python train.py --head_dim=64 --vocab_size=32000 --hidden_act="tanh_gelu" --norm_eps=1e-06 --bias="all" --init_out_by_depth=true --beta2=0.99 --final_lr_fraction=0.05 --train_tokens=387700000
Each number is 128 + 24 x the weight over its row's rms, rounded and kept within 0 to 255. Layers, rows and columns count from 0. Numbers have three digits each. The size before them is the row's rms in percent of the matrix's.

# o: layer 13 attention output (transposed), 384x384, rms 0.107, rows 25-63,88-127,152-191, columns 336-383
# v: layer 13 attention value, 128x384, rms 0.112, rows 25-63, columns 336-383
# q: layer 13 attention query, 384x384, rms 0.097, rows 192-216,256-280,320-344, columns 336-383
# k: layer 13 attention key, 128x384, rms 0.11, rows 64-87, columns 336-383
o88 103:118134074154111120122125106144160140142175095119142134168138173106116143109154135156115070164125161169140112081127099122115139093120111130111152
o152 096:110136149157132115086112133128130143113164136144102100119150133122159150104128106124082163133107099112135157158112137128185126107115151126128123
v25 095:100135163110133139130142121121101123151134154135160115153125109116127082122116126098136131124102120114162099109122119119147102164113168126127139
o25 082:149138137081195139150100160136122144112110122141124141087126155113119199146100172123101116122118156124124110113112121171100106115116090113106131
o89 104:113106137127122108140144139106130154132085159125140150136124100108147096145121092156127095131089138118102137185108133147129182129163122177112101
o153 084:136158099165088158152118129127143161071154102112132151126129133145111129139158115120137134144166095150146141149128159129098112125076090102140100
v26 091:125088148131076103118121155133096126093162164140139098151154109103127102118125095102123114129084133093133154146105140130094169154102122097141131
o26 077:106122076120134118120133147153156085149096092129158141188111171135110112140131135093133132131150109096126115139120168143125136113132118162137103
o90 100:154133146113120094126078151116135124124128187140140112154185103088155111135123118149171173139129114144121137170160118140147183128136137138165108
o154 097:161180139160153156138164133107136162132143101140137155103125118113112162161139150133110117109148176162132108105149127120149137072105114106083078
v27 091:132107104130118160114136104096129106098131138149114072199143074176089111149135138108099123097103103141155142102100129125103169085169133077101150
o27 091:108105112108113129132095096145099143123100142135153167114113183133073118142169168151103129140087139115113175124146112096164140159150115128169147
o91 097:103127146146108140062103113128114081128150188143154141106148146103135129150107112119131140130113149152145148175096148136155124135152184131076140
o155 090:131111120140132147105117120139130132152149100139120102141102137105123121112141154097140122115166175137127102121156148132073137126094134191150129
v28 095:133116168127117125149167123160098118128137124127150156119111113132160121106124120119109128130121124104149127125116106103091132143108100166113162
o28 079:146116120125139150144153134158145152173147121123112132080129154163115120084122132113127122144085162134090134119134085128133111150106116103134169
o92 110:117125154088131110152121141114100127079091152123113100159127154122134141116159129123122156164150122135111140173145097153126116143102090175149130
o156 087:132107107093120117127048112103168129119104150157102097146118147117124114183133124097111133102117104114083123168119175156170116131113104141113120
v29 090:102117098093132103120150132097128129099167061150158136143124097141161127116098145092133132126127133076125146145128136094143128152120136146114112
o29 088:131081109132085172061121117143145166129122194104140113129143097115106133144173124140165133119143133154133126084107117147080150146122125102132115
o93 097:128115131072110122114114118105160104110167142122117134119133146121133094126126194111113130137119126109184168147153155116122148123140131154116126
o157 094:126142151157145106137125143163139107129165110122128159107124107131095140110140093138137119120139108152137084125129143158140152137132093091161133
v30 089:109129145125134171124155162125130117101118119129162166118121153096099074089085133166109090160185124145082167110154071125122131152107138103156172
o30 086:155145102118142135117122103153135151118160166130116151119119121120153145141061168100130140156133133104124130125103158123141171119120133152122138
o94 096:140142117071086152132135096146168150077073144103129144143109120094168079105113158153053117136105138119128135132135110130113161114131139123155131
o158 095:142149106142162091116123164135162118110112145132148135135150088142095153132166114138180150099109148104139106148105122146106095110154175117131053
v31 088:151123129151106135144135159096088068137105128154153131142117104151124156148101119194147141113148142139076111133088149133137153126126120135111149
o31 082:084116118157161122075148145160134156149094067136124156122155092152121143087167136156142128110152174108134150098087095108146110093137129119144114
o95 100:137170144142154139156094166103138109149131164168198136172145126128105104114147093120076114129119102144132102136119115151129126153157107110127125
o159 093:150086141108138104088134127145125122134161133113173125100079178106124141132107130083100145121093141105110126139146136107101099130137135159150172
v32 088:119146128107129143148104114158147146102128123155126130126126110133133067135136188105122084147053102121145090120145138125096103145144093120114147
o32 096:153146137130134130109141119136090128129138127139122132098165136085161151124139139107135137106126126139109108115132095091154114146137149115144179
o96 094:116110099109168141142110088145131142119115109114122140182142138122114134125127132119116142128131137128116094081124116170138097111133123103143107
o160 093:086152138114098092120139141121135145147112139103140132104127110135096165157112096129093145126107132134141140151143099142100104136149157111110090
v33 096:143111082105141135117118092123128122113126113147117101162159088108104116136139175121143090145111140124126096098092119108170110143136136150147137
o33 089:167183113098107131133122115127140164153124116129091135132084134182111131106124155111156174124126101151090158135129147160129113127099132154102138
o97 105:099100127170155092140107107160112068141105096165109120170129154159106100197103136141120075151178107141124083157086148155163111126131118119123113
o161 098:093114149170131142145119159151124146173145149171120102113096137101130126123093130146155124138087125163146109139132094147112157126153138109148144
v34 098:179139148154153131132144088143088144138132146110147137113136138147146141129184103146153134164133129158135134164159133116131139133117094140072150
o34 094:098142145132141099123061122117152116118111119123131145129126111119111111105104122139127125150141141098194158079153170124141144133099153124144063
o98 103:164113116143089136111097139112070101131090130129119126174139096140152115132159073141120115119122115132123148158117123136147130113123101111098121
o162 093:120098131158121120143156151112161108107090116165126132101147097109127111153125141108157146084111152089086154153112095161130143148160147092152122
v35 087:125118128114132142140143080138158155141135081103083127097084141078128124115152126181127164139151099110123163126100112130095174116105142132123091
o35 082:113108145130142138125105123105114102093113115124138129130107099184150163144100083074117120130144143165094094113086169094105104086100126121163122
o99 094:128110139154085138141145145125122108149158086120162100075118137140085137086112146134148131176103115070093171145132138143097106142124098121132132
o163 086:127128096107079113172152160174117140144085104159150156101146139147134144136130120097145128166122169182144134120127125132165107172132133127173156
v36 089:113178115114123119126113131138125146121143129061119105139144086122082147123112079181118149182153133122124137106094132192156146170143108138109128
o36 084:142095153120151131157126156135111135129145113161117078125062138156152167137111100117161154086136151151138132113130172076112100142109149123172096
o100 097:132139149135186094141091110121181142105099118129135155125166101114102104126111122174090096129112150180115129114128147159162100119121075123142093
o164 096:155115134126111142094130132121152123141134075151127131085153162123134140157158143124140109148107107138121117115115139166153126103125151125083113
v37 104:115131116082104149106051129121077098135120133156113137144101123107140138170120120116150123100100130126132119131106154172110094155117156186135108
o37 080:121079132130137137160116129133119139123126133129156110121139183170096114119113169132095129116137095108136141112156119115138129113182121084122171
o101 122:087121115123133124137153101091095128141122128116118104131105103127084140182140130115170105112143135134100104105127120128094124127116103152159132
o165 087:137118123157119099097125133148185144123130116094087086086176142094164129112109112138103159171139167130144147113155154158160133137132144095119104
v38 092:127191144155132125133114132128134176132125130126141135139092105142106152136129135119131184151129127159163125131131160188109105142131077120134201
o38 090:112087117148117149144119154126087112152156132102123102126142134145134141102132113108138112116143125128153147127117117134140161125120127138121094
o102 105:150153156117166119124128160120098140110151106096142102132100172139148149129133116083091166162108139122133113118152120136108139132087103108120111
o166 084:107127129106158117130115107154131112111152140120130127105180126119167153136150162139164118123130136164153167122166121108116132089141144150170147
v39 089:127107156137088158130163111155117152109112121097143125128097159143106121124135117165179135109132158167142129125101128100145126124089104108138113
o39 078:134161081147140119129119157125148107143122135107116122103112109114148124112173178127163098110153112096106114118129152174103114114123113175132122
o103 098:107105104123161154131111148132135150153116085121128137129154133155110118110116059131108142087081146135153123144125168091099112146126142127163104
o167 093:174131108094117145133146147151071164127090128111132109140123144146114163106135113105128133145112132127142130107153125141143195131134137142113135
v40 089:158118147140145107156151129087116100116142119075121117171131158121135136107158117133136105113109130158152104127157095063119129114142148087138131
o40 083:107121177134097155132106110171143107125158142158113113092144123087116146113113109116121107126102131154147118150118110113162122095133130145104146
o104 097:143159140086086138076126108148119119170142101126147104177129167141152086161155146111145107133138139157106131119128150135161138137136157119111107
o168 089:119188141162146138130132149178137137128112104090144138133101124180118125152100145133127129122191093094099143102146185137162130104123119141128137
v41 096:107103153126126140150135102165166085132126092094151143138138146142138093143181137095148136141073134137131147127121171100143151099117153094121147
o41 089:134170097142102095109092062111172155113107133135126128122112117140157129122079125125112109120165122126131115106118172143131145152106138158100140
o105 100:147094152089134164105105157148130116134117112120129121108104134127135108127168167131175133150165140139167127089148133133137128141092132143100143
o169 089:153150168075077112125138129123125125145150141102125069151137144129133150150111120154128128114128143114109155145120144131120120124143122121136151
v42 096:104088132113126138127125047137137151110126127128153140142123156164116124131108135161139082153127099113138147116145126115134133099125152101140128
o42 085:114167148143084130099143139133126105114150157148104120133122164139146124130132151135148128099149116130117065103137124158107121140105123194128158
o106 102:139089092117137119081123125138113143152066134109112100093143154085116107121164090175111162148104126105116113153128111134157088134168109119077096
o170 096:092146179130102145134123149094103132130130159134092135146130070141138137141112144132135152128149173135142151112129128119114137107127134143145121
v43 093:118119131119131151148115151161115127128139124109073129167141125117145152120137142144138099096128119115096094070112132142139125118105113135148181
o43 090:143122092110138095089133142135114121131130099118162100094133134134130099154132104137141152110152122139111132181141153123100109145107133170176105
o107 099:122123139123119117084129126139105112133152142086147089125122166149119148160176158105135113154078138147118136086115119147152133146105145122123100
o171 094:132179158124139159106135143122124138142130084156169107111144108154084139154110147085093126148129147112138129161107132123135127107143178141150108
v44 096:136128096067119152128086128140137170177079169141152095150141111148134091081122134129116101144106109102107125121139112162118114121125113136141133
o44 087:129099139142110130161130134134116109108129133136110117159091108160081182170060152133117130158124142167131146131132160110163144105139154130146122
o108 106:123140124139159161161126093162113194115144182130136144075155144131121147136130120142147119168091150104108128115140126151118109104099121133095140
o172 089:073179152122167098101127160112132113137161112119099146140114129143137137124132102086140111107128112133135121110111192105125131122118108112116118
v45 107:165130132186131123119180147142142136138147108180141104172111155124109157132119126157117133139144094137134137110080146183112119131124132135130084
o45 097:084122081157128137099113078157103135131152170123111172162160113095101129141131127118148139090149195082143114076117099111131161122125112117136117
o109 112:110146126127140117136122165149110108138136130120138114152168126159137141105139107122129133139120101137166113135155137128107154155098126092135124
o173 085:125163129124119143129110121120142098099125107137143147107128114120143122125113140131120104176097096161125126180117134127154084104126127147126173
v46 089:145165118139114112129148135141196096150081135116116131142141147131137153125117110154116118120118090169143161110158140149143108108159138135152093
o46 090:128102122127175119098063114103105142136139134146118125118140124092130137126116133069131133136174109142140132122172132119118139110143125162071152
o110 095:129150122083123146133116165125137147134105119125113119121188109156114128114117155093111132144154119113144148140123136084155122125131110169133130
o174 100:115116167130109119136116142136143120111176123119141114171174132120126145125132132121142091102111112084103114179120139154078139183101095147139142
v47 103:149093148201082149150132158125134122103135121123118148106135119132109143122151127099131127135153107071075110127113161118107150125085158140171102
o47 094:093076123106132147125096091140122121123156116150123126153077128134107125189150105164103143103124151123146145098153144141072124104163165158109129
o111 109:152121155183113081095104131089145117158109164115123130110090114125154137123137140100153160117082135129118153142123103129149138141131065127072119
o175 094:122166106148146130101152122142113158154102090111134123150130150121089135114121104179110117131127133135137103138115135127196132122121146110102104
v48 100:124118114138166140185096083129138118137116150109116107102126136074133094112119128133134151141119155099141125129148135144132130115110112187109140
o48 098:140167112106099125118176160096117171119147119122128126142151123172196167073144133154123118118144110147072127084106132100148104156112154076138101
o112 104:173145113114128111133143152104155151148124135127117118118131117140128164112114149093080076142109166116098100163128139089118087180157148084130136
o176 085:152128131090128111121122121121113133106127119122133102135123128175142129131070149116148111122150149112135106154117106114076174102169106108140135
v49 097:180110148117114131122130099123136108159112171132127086145092096125111143110163090124120114158115141135152143153142142128149097108089097105105138
o49 081:055100166125157130135124123151083127096150130154146159145175144164105077134105142108150114119145118135114148116167115082121117123147092133131112
o113 108:150124144081172141089127158148138108112100130143131118150108142111165115156145090121143132130145168086117087135111146097124120152074166113140096
o177 090:134165097180142096125119156131118124106156125091101151103091153114125127128112142123157116102123121168160160109135169148159148148127145164160120
v50 089:157150126144162110106136096172118141132139097137125145111120116098090140140142095133132146110123108124122102176149149119136136111154178108137128
o50 081:114093102107107139117170118119139097140107140100128111137087094111138129109134176103136091182112146147136126127135088127130128096093125167106164
o114 100:129146112122132120131138143136116144120171112187123103137140091139098154108085144099108108097142129118095147089146188104151143144129128141145119
o178 086:127129139125130146104085155165109110172154136135107130098079119159128118121125181112112151157113152147180122122104117144129110154114091128114121
v51 096:160148122143139112113114144111104113080120123117125107105118131131140123159151142149126115163147142137152142101142132106094188122142153132116108
o51 082:101119114126127107117132114104173095146150103134141120161133156117142121146084115100060111154151093117123076053128113173150112082104115093112143
o115 111:131159178121120146133110137127142148094131167152174199112138140133146116117183129116168157154138149124135151113110113179138116140125110137146118
o179 087:112116130145113104121151091172086129155119130119120073138129147132108173090080121134115096119104120142112128125103110133203132137143134086141150
v52 089:163128142136115137111089113072167138125123109090080115062110118130125141141131133114162106117133147114127133127171172156135059114125164133068139
o52 083:088136128107126115066151135112111163132146090091156149143108153125154141145135131174125143156128148109140107141126116104160138130100118149160153
o116 087:128085110124165156100169122110149125136143146124122115096097137197129154126123119132092162127155120093164112107144159160096117126111088110136115
o180 105:185138155135124112157117073168089125090139116183119132130155143161149118087113134094088118133120132131145107167136112130150120145122157113167130
v53 095:134124126138145116118143144148144134135137123143157165114124129152141177132133125150127132139123133107063159167118129136136091122105112112159143
o53 092:146077130113114143100117149094115143169115157134117118120140130122092103126132103158134129121148139094143145134148104129164174085083145139110128
o117 101:145091076106148096096141104089125119142107112136095100127126104147143129089133105114140118101105144088159118149187165127112111113084136125130111
o181 098:133128181140110150145129075134117142122131131117111121114159128135142086110123131160106088145112123155101162127109125108111133122163130116102117
v54 097:130116142142135149120118138128097103126113137113119089119081138190101094175128178118129103137098145155125156117154118114098137127118143080119118
o54 088:120151118146087130117145098105136138091112129132113146150149105130108156124158102144146111127170123098107100122146090114093122121119160150148106
o118 104:079118172118103130141109128128127155117138133146145115126121122115119136104145126087128145095149165152129135119143089115134118126083129117123133
o182 089:119129162108139131116129147156154107152136140125135120130145160101107136138071131148149108135083155150177127117106134112177129107116109149104168
v55 100:156150152130128137125151102160103091120138113086127127146153143126158121109099128076159109135072111166169144143107118128165156122110127113128144
o55 085:098113090148138082107103113126116137118144119124149128132105097109076160111110092165157133088127134150134112154104127133089126109109145130148139
o119 108:107138163149111121137082131117124127136127099131105131124149134103144164172130174134172126148146156126119094075129155118139156103089123144145145
o183 098:149111126138139145136157154177122135149083115139168137130119139106104093157117164143109156117115122121114143114127098141126111177164158101144126
v56 102:119151112168139126115121103100132092099135125140072112128138135125125136136146152078106130101164087126145120129146131161171124150121134110092136
o56 079:113121177129085137124127147112157171124128131079159150132166095162111111141101119137146157093126153138120117138126123115124138131133075136165154
o120 112:162125155099154134148113086101121082095152111126094114147134162134148190138133133092115112118137094122130142133142141107112114162105113134085111
o184 097:116101119175077097132114139129102172098123137127092128107090106135135137134143089130100114128126154100132122121168122131145133102117149124109159
v57 094:103110111123139086135121080152129124112137121112073121120137161126086163150160107092148189101140148136111159053096106158129064140129132146125120
o57 090:138141142097188101145121203095114141128107129135153155133098117153149081096123143153109080142131111126162125136145171144111124130101092097139106
o121 102:138166133111087102149124129131143111095145150107102090108162123132127112116160102121093100113103093122145116161127117118122126129118105148134111
o185 083:125085105136123170122149146112126139139135096103117157091114135082114147124098144124106152114165100112126118107109159112134142136169135102142132
v58 093:116099102147102134101132166168122123111077145139151113153133123138101067141093099103132094091103153128146089130110107089119107113100120125143125
o58 087:090128164146123083157134074169180141113155124122121115149144131088106132141132143165100139164167186133118192154128156115166152141121185147125072
o122 104:117149106131131126115079118117112131138151132150099158135140154109138158138135104081134134088155128110171116145105131100109122130086166138141149
o186 090:115144133071138134148144105092112107099127137129139171118115089132118150111124146113118124149133089133173129141124121160138122081163076125100115
v59 092:135112129136115143128116162157100124125130100125112125157086165120141158141129099108081133145155116162129120127155111140155114133110111126113133
o59 091:118136115109142144158136120157140139147144133069088101103163112106145144101091153134126128128123113105101169152154108119161127102172138133130170
o123 101:121110125157079111146149092146131112158181088119144125120151091099100110122141155123152188157116151161146153136117132112138119112106103173152114
o187 089:124124196132123121121117131098138128083079132130105219161127129157155144112148153180168096124137128129137145071100119113107127164174116108102125
v60 103:113143124112131108107165137137147142142134109088121165146139084118180154171137085131094130110120123093139149083176179097146112173164122101141149
o60 084:120116117156108121159151108120106164125115114132152107125077164149110145105083148145159163156103169139115130144120077137166106127128098168153103
o124 112:144119153107130152136150164093116104122135084154145136160155121115162122088140140148139162106133108086104155155148180090174146118146127086120128
o188 092:148186129108147143129137139152126145129149096125133117135156125133028112126110163127152144133113093137143135132076093128140169116133153137147108
v61 104:092101145156089126094123139106172091114131146144139089136104140116111141142106127121133121109104106105123150159123138110118168124116146108146088
o61 084:143127147112157097153048118110102068154140145135113148150160131115112151130136177168126114135143118151140108122147104131141098153119120128150158
o125 114:098083098146122141118154145088138090086121131107162131072080137077115109129160102110168063075147157135115130130090107119131140135106138154095126
o189 089:131115186150171141120153095136112122145110151149107176136113099145133117094112166106122141170125094155151133090164098102099090104147121129100137
v62 092:108120132108120158111131127107152102115119111113100149150136097164116112112132151117071155167088147121106125072164114149095134140129115129160147
o62 087:091116140132153101135134145137107136122186139140088126151169127138108134107161109161120121125131082119139148160103123077150137114164138102136128
o126 095:138121125132123125096115133149154101083126105130121124095179124142132130128132180146092142128169082120085145134100145160123121133088143144109144
o190 094:127122132128135133090132120102097099151107143121131107092119143101143164122131117137117120130157123149110142141132115127180063145115158105102123
v63 091:112158147113121114126142138159164128115149116158139097111112111114126098138103164149135144162096124145121114158155094111149172124118107125159159
o63 082:099123073160130170120127082112110135115123137123133149137133185101114138153100185151140128124130140143133126104088116163120101078094158106152157
o127 106:063123127139129131117088136140118111123150140130118118110133130104083108116111126158130132124123160148115141082115126101125138148109140076161130
o191 090:162080156127164136160108131116106143078127094107121133096121176120204132145148134116164148114116087108110178126113113121073144129148116148112110
q192 121:116122175119131151134154130108114094125129187144136167130079159095116157125081127103139124166124140105083129142151138108103130105073133120158166
q256 089:113100128086129092119123128151140124116136102133121143145146167111137152136135135140116156152125152158114148123082139152123148112189114126132155
q320 081:137137100111109153124115106129147117131126158145132124151141099146091120108139154098123185126116122148121125075104118152138094148060124116150123
k64 115:108130126118153162137120143096093128148119120130103105146104158097096133159095121135139134148148111119120102125112138136147136117126155091127149
q193 125:159133123131105107130136115128101140139157066130125102112131114132098164149116117150155103137135150131142136131101117130179177129137111121141096
q257 088:178108103125138165139117133157135177131180133112122092154122170182121182135122152165124147136104131124145108174106142115116162095160109139152123
q321 093:113146178115112129089123088140162132126157121151145098111171108128132143150104125122088129075126194079126083084115143127122162137096133157137138
k65 116:087138157158128142140137136115074120183132085094143119147139112113134115143091160142155092124149130089120079108106105132136112158160099139151146
q194 117:124114136147098208075162110094118160102118121125129102128124101106139112122123108106144178146111101116136110064133098127116110157158116123123111
q258 091:117119128119152117105051162145129105107174117118123154137104124089086116147124103110156114106123112090141106172123125160085129150149130108140138
q322 084:120122126136155088113168155115138133141133075163166097168113166157101073156105106130085106166151102121108141161128169090097188140106141090153149
k66 107:100138155151147143093124073159144135119128115102126114180161114119114094103161126116122123112124105128144113200154152134105116165139124115136120
q195 115:134146153133119110134084115130137106158166117120128126152156115122128147140123102155142129131108165144146080113129079106143115125125132096157148
q259 085:146126122145085081121122131103097121141136103136099117136171125148106126145130156140119144092156133117069122145120127086127158150136131116155127
q323 089:167094148093129128112086076168163116096113143117127184066105134130163121136150114171142160168098156110116139117110106110141171125126151185113085
k67 115:156107174156135144083134149077117126137157137106126195134105172127085100139118086117123126107092128158144115135132087109130107159158132195152140
q196 115:128109124117091128131110131127139082151147134138125137132126128093130132102112129126126116117116185097129112134142130143103125110117141125112107
q260 083:105129126169154141131158145141161146139118168140107096077120105135136097149130128163133130105143162106138102150169082144114129115118163157137108
q324 087:107145117098108143115113079144113113134095107129117155134175155183142161104114127144129141123117159144100128142130075116131104166091140113123102
k68 110:180140112063107134107154145124101121133103132076161165135112113122110133119130143129162140159144178148118142111097118126116117131104136128135089
q197 123:133124112160126127149123126129116119146164149110121130143131104112128154133129126110149182119128133131156169150134107120120123084169109130131129
q261 088:101151130130119151123111067103137119142124131125139148085118104159123182139103112111127137108128137115158111128112098140124105152113147117146143
q325 086:156111100135121131095090120095059131119139101160139095116103131157097122150133110101146088163154157115107098148162151138131133139134097153126184
k69 118:203098134158108104146144129154091147120198146132178160153158096113102164109135149118094118132135100161125127130131073086118095130157146139140134
q198 119:111112109091114124087135143102157141152127120088131106123114144118119115146142135139127129156124109153105127131112090127099106089137130108111121
q262 088:099094149130152116092131096077143148136097112101140073177127152104116123134104130124065132118138089136123095127121151206146104099133166155142117
q326 080:126151078133133104112154140155092099100136130122139128112149167101056109141135158125129088131124106148200141101175160128159109146152141145119123
k70 113:128107125134148116160152163101124094131104116110130101150097128145111068121131095107142105173144107149111140134090148136122098145132129116106131
q199 116:113093120105114137097139165163110129132134094079138119170092133113097126137142116131151146166150108135153105080182137124117076075124103076117144
q263 088:103117112139115125120136142177119101104139139112165095142125134128129100110105101097118120170157108147113086151159126144129099130135079165117153
q327 086:136120123122111129170114093160106135144108111131129178140138129115119139117127153113101134130131142153158063077176107122105129105121143132142132
k71 115:098085137102116185095108126167152182126150116137121136124126136128097165111135143126157127103150098102132104101101129120105133090162091134132137
q200 116:140160103163091077122123090150129145164104105143139147107155147152091167152105155093104139110116149146147118118108123174138120138076118103106138
q264 087:130115122156178119177097118144141118158097076178112131171103112180100105171115149097142122135115131164148085118148109139150077149158113153104123
q328 086:137086113105141122104102136111100180176057134143111057147174109167157149153159113150113142125176120122093114095108128149139079121133144121168135
k72 108:160126151123145128122065136070171120116121132138132122126154128143137128147100114119127128095085123105135113150126145118192092139101111108137152
q201 118:144131080139109122119094180108096144171165118112149110095161140128126138126149133070134142181124163138145097118141169128141128069114108110102108
q265 096:103099120109105145086098157101110111129128099123145138144135139147186123111110123126131147162126142125110141139162167120080107106143157124124153
q329 095:131125130119120141108125132141121161119120098078136142147124088109107128138114127112135134118139102126161136170094137123158105063154153126153103
k73 115:137115128111111136070140129118083137132124111143108161099130153156112087128141127147088108151142166084158094113098158113126138142111109152119106
q202 117:100182152113095093155153127160101120110112148135124157141109116116111146144071130201113168138119113115098137118102164095086123128155155123127141
q266 093:123141127093100148145128133152115136111120132127132168131086127159077133117107137118133138100133114124095113086093179125138111112129143083157145
q330 085:130112144127150126138085108093111113111160165114145130089151133114113126173132122142184133090149119076122091114095133116116165120074173144156082
k74 113:099158111129128115170153155132107153116149085137138176160174129152093171170075135127144120125118138204096130115104101146140119114107155100162180
q203 119:119161077060119117149125088123101132138129124130136118135111140089143184085144098148140168101107131140149123080118079126132146139130145169108111
q267 088:134123114187120123167143110146120080125140155122137136094132145120110175183161095127134164100116111137114111125129126132103138107144107106132103
q331 087:141122051095166122154101138123147119097157110130202145105139151105129164150116108095151138165134109129143130134139124154138134155084100110124103
k75 116:169151101056157130150064109157082151134102138131145099099152114140099153111102126137145164145133142150139115112133103109133147139096113123177118
q204 116:127096120134132071128085148106080097125137147087120112176139100172111097141084141183147087143135134131101121112162107159109138118118166145091148
q268 086:138115116131112121143109123137156134133137106145145150151093121175116099145152148090125142117165123122139161101151152131142134107131115133154108
q332 084:105139140157087130088126165124126096116112126080108077137126090140181120113132137134131111126114097151116091112112144118081116118154159094097105
k76 113:140167128094139136120151131114147114115091174171107079165108121143141075124086140147135135119125134144134127127142109129157163183125147114129122
q205 117:132117091136139119138121108104124116152137061136157106106129126112105110120159113168142134081132098134144144129130121119111149134098109120118090
q269 094:114106131084069066168137132122111127101179117102168127147150131132125106101129140127132147104120148113109142141141107112151143087159133130106118
q333 090:100147120086117150203100141096151110076124124131126106132126136113162116137126155109118143124140110137157132134181125111120176129099106119118098
k77 107:118123130127158112143130104103134097158137096130126094090114127115117113157131135143119144108155137168158094092161111099156147140115160150101173
q206 117:126157143145122152129108167103092138122163137141083161183117138134131132128080115134094141083093103138146089147087161108142146114186136188107165
q270 090:111168114116180145132117157145127118103164156116124108131184136112121128138144109132103098129097145091128140111141170128124130142171093133150108
q334 085:151147136148142160128124146137123160140104151167153094133113112145131119122118153149082176122089164181115123108130158116143051143139180173101100
k78 111:133148109149145094121093142152094128088122104115123152153179122116127137141139130139139138108100112151158140140093114144095116124144145130127141
q207 115:139110142159129122101148115130125117138124156138160170085118128127113127106137142137133195112122147061128141090112119128103124144132112127116126
q271 090:086105085108056098140163171187142139129101110110134115116140142157147143155122151123137146149100124098139151101092113121150133107107147143070136
q335 086:110109143100122103111119114111097162111145136116143122120105167108135109120136135139115111112133144131154128154139071147148093123155140108117069
k79 111:112128121108130158153138094137130131104070161151153229104087127183187153107127193151135142123133128089133134091131149129090128145121160128113103
q208 119:107137088111127154159117110123154110108151090092082160061139141136129152147154127116106128110148099130135130098121121139140068136146156148141120
q272 085:154167111094130086154103142158112125124107101146111128107112082113138113148093122135102152166101141138115109127159147135127154088053158079115175
q336 084:117097120123134103153173168085143156092103123122108134127120130116144130109113140137149168149138164068153126133117131112086159172154100147123089
k80 115:118135164091139118159092140148161087156144119138169148134156147132128162184116149133140147137108113141172137153170146159102093142139133154157120
q209 123:139106138112171115137157134124099126144137110114116103179137101151126124145151145148155120123132146158089116133120139131141125145138138096105087
q273 089:135078130099159117099160145166104092145129156124088112105124107105152136127059116158156101052109168125156114147130166157119127144151116140124165
q337 091:146112085082127165145115140090102149101093117155166114111135088158197125144153110149121161100143153099131075119114110109112112134099155153117160
k81 112:103122170131094101118126130130103121146117159157081148148148140162073119118111140163115118117154134173172105183147149123121102122141150130133112
q210 125:137142155174118141140109091178118095093077144104125125108139165138070114132137109140109132119105153142112093099114136099119079141136132127152100
q274 088:145139148112148137170170162152129113155127130121152139100159119133130141098149109102118124123135109142165104119099154100147145164129092090150106
q338 084:186134130179126116153121113150153108099129149122118150118141113130114104183124109117163116136127127162163121131121157126131137162094109140124105
k82 120:165132116134151094135115132129154113066131099123181099078104106139161141162104117094119152124115129140120113144092115111116102158131107131112112
q211 118:116097138116149150114157145149131165105166117136167145141119161151148105095125104103129130143112066131119117143164146090136120124111140098139136
q275 088:110129100158101128161139090170117114154100133132165056118098111123121091122119141098084108148119117118111119149118146119122107123142163104155144
q339 083:082131131140162112103132142156116127143138136101114149119122122111154139157108168104114137106142147119137105098120095104155156149103141112149155
k83 108:103160127136169129127175154161139143139116112093113067134117098103124121154116144088135114105107166112114129156163133138113146110127121132178151
q212 119:144120153112156130136136160166185123172111099104133171138129157150121099111108115130089131112121154094128097112149135137148119089159118111141132
q276 084:094137175121142085139132116096151146113118086100160132139126123104152120126134149138094151116100118177111122158136087105124149103086092098139116
q340 089:089148161114067144094131143145092120144153180137150132120109132134160133138097109083094153075123102139094114157129174151131139165128122127113133
k84 111:119102158117103120125152109170135147123131121125133106138132151108123126126105101124112149145129158137135147135119137152191119131173157112165135
q213 118:149140111116109172122082087149144180135073146132146129125090114114120143133192112155128166131137123117102107171138123133153119145072106166113182
q277 086:114125138114089146136152100168056097132117107148104180094110094125115150102162110127169135155068162130143135163103129089123173095101141150125127
q341 089:118101139083166140111171100155126177116129141141108138138112129096155195105145152100116093108129144165139149167123120134153106102123135099099133
k85 113:093120060099152141130117196115152127106086109094123123151127121123137127090147075098119174112142121085107144159101103109084115115139135148099108
q214 121:100104125123143139128130148084100120144150090160126147110129122145145131083135128135150125071154151176077144140144082161151136145138133132128168
q278 090:141141151161129143195136096116137154142147096127101130142094110148162102112193143137095150159127131114117183109117160160131113092116124109094155
q342 087:110120141111106136121129166138148121125132096129210117095140122178135147128122151106130161077137142160083132165133169139140124146168096145124193
k86 112:136134125159143171116113138153152114173176121169121105092124117093093105134160143102141122115129112126125118076148127153126146147123143148124110
q215 118:132111181160142127130138128143146116090172119132156149147142112094122130111165148178165135139083131107096093139129136127143124161107148133070158
q279 087:161130141116099123136096117132137138131165132112120126119140138130102153160136160103177083136159083120146120110124148119152161168099120135103127
q343 083:182096130102160114146157172110112163143140117130138139100136107116137103159115080104135139147189158150127126125136119140143137146133117105133109
k87 114:115134114145059114124087135154117116094104120142134082153112140099138146122102149156134154124126136142138171129156167164182135155139097126112145
q216 120:125128148118133161161117104128118142122069127133127093124150101181115161132135123135148104135138080116133119129086130112113146102090166147138112
q280 087:135145155122110101153144105157094127118109156148147146090148113152170140061151159124139174096096100139145119133105127143133107123083115143143128
q344 089:125112106104154119141096124127117107136144127141144161132097130121146174121112138149120175154115098148136164147111157135139088154142100172130163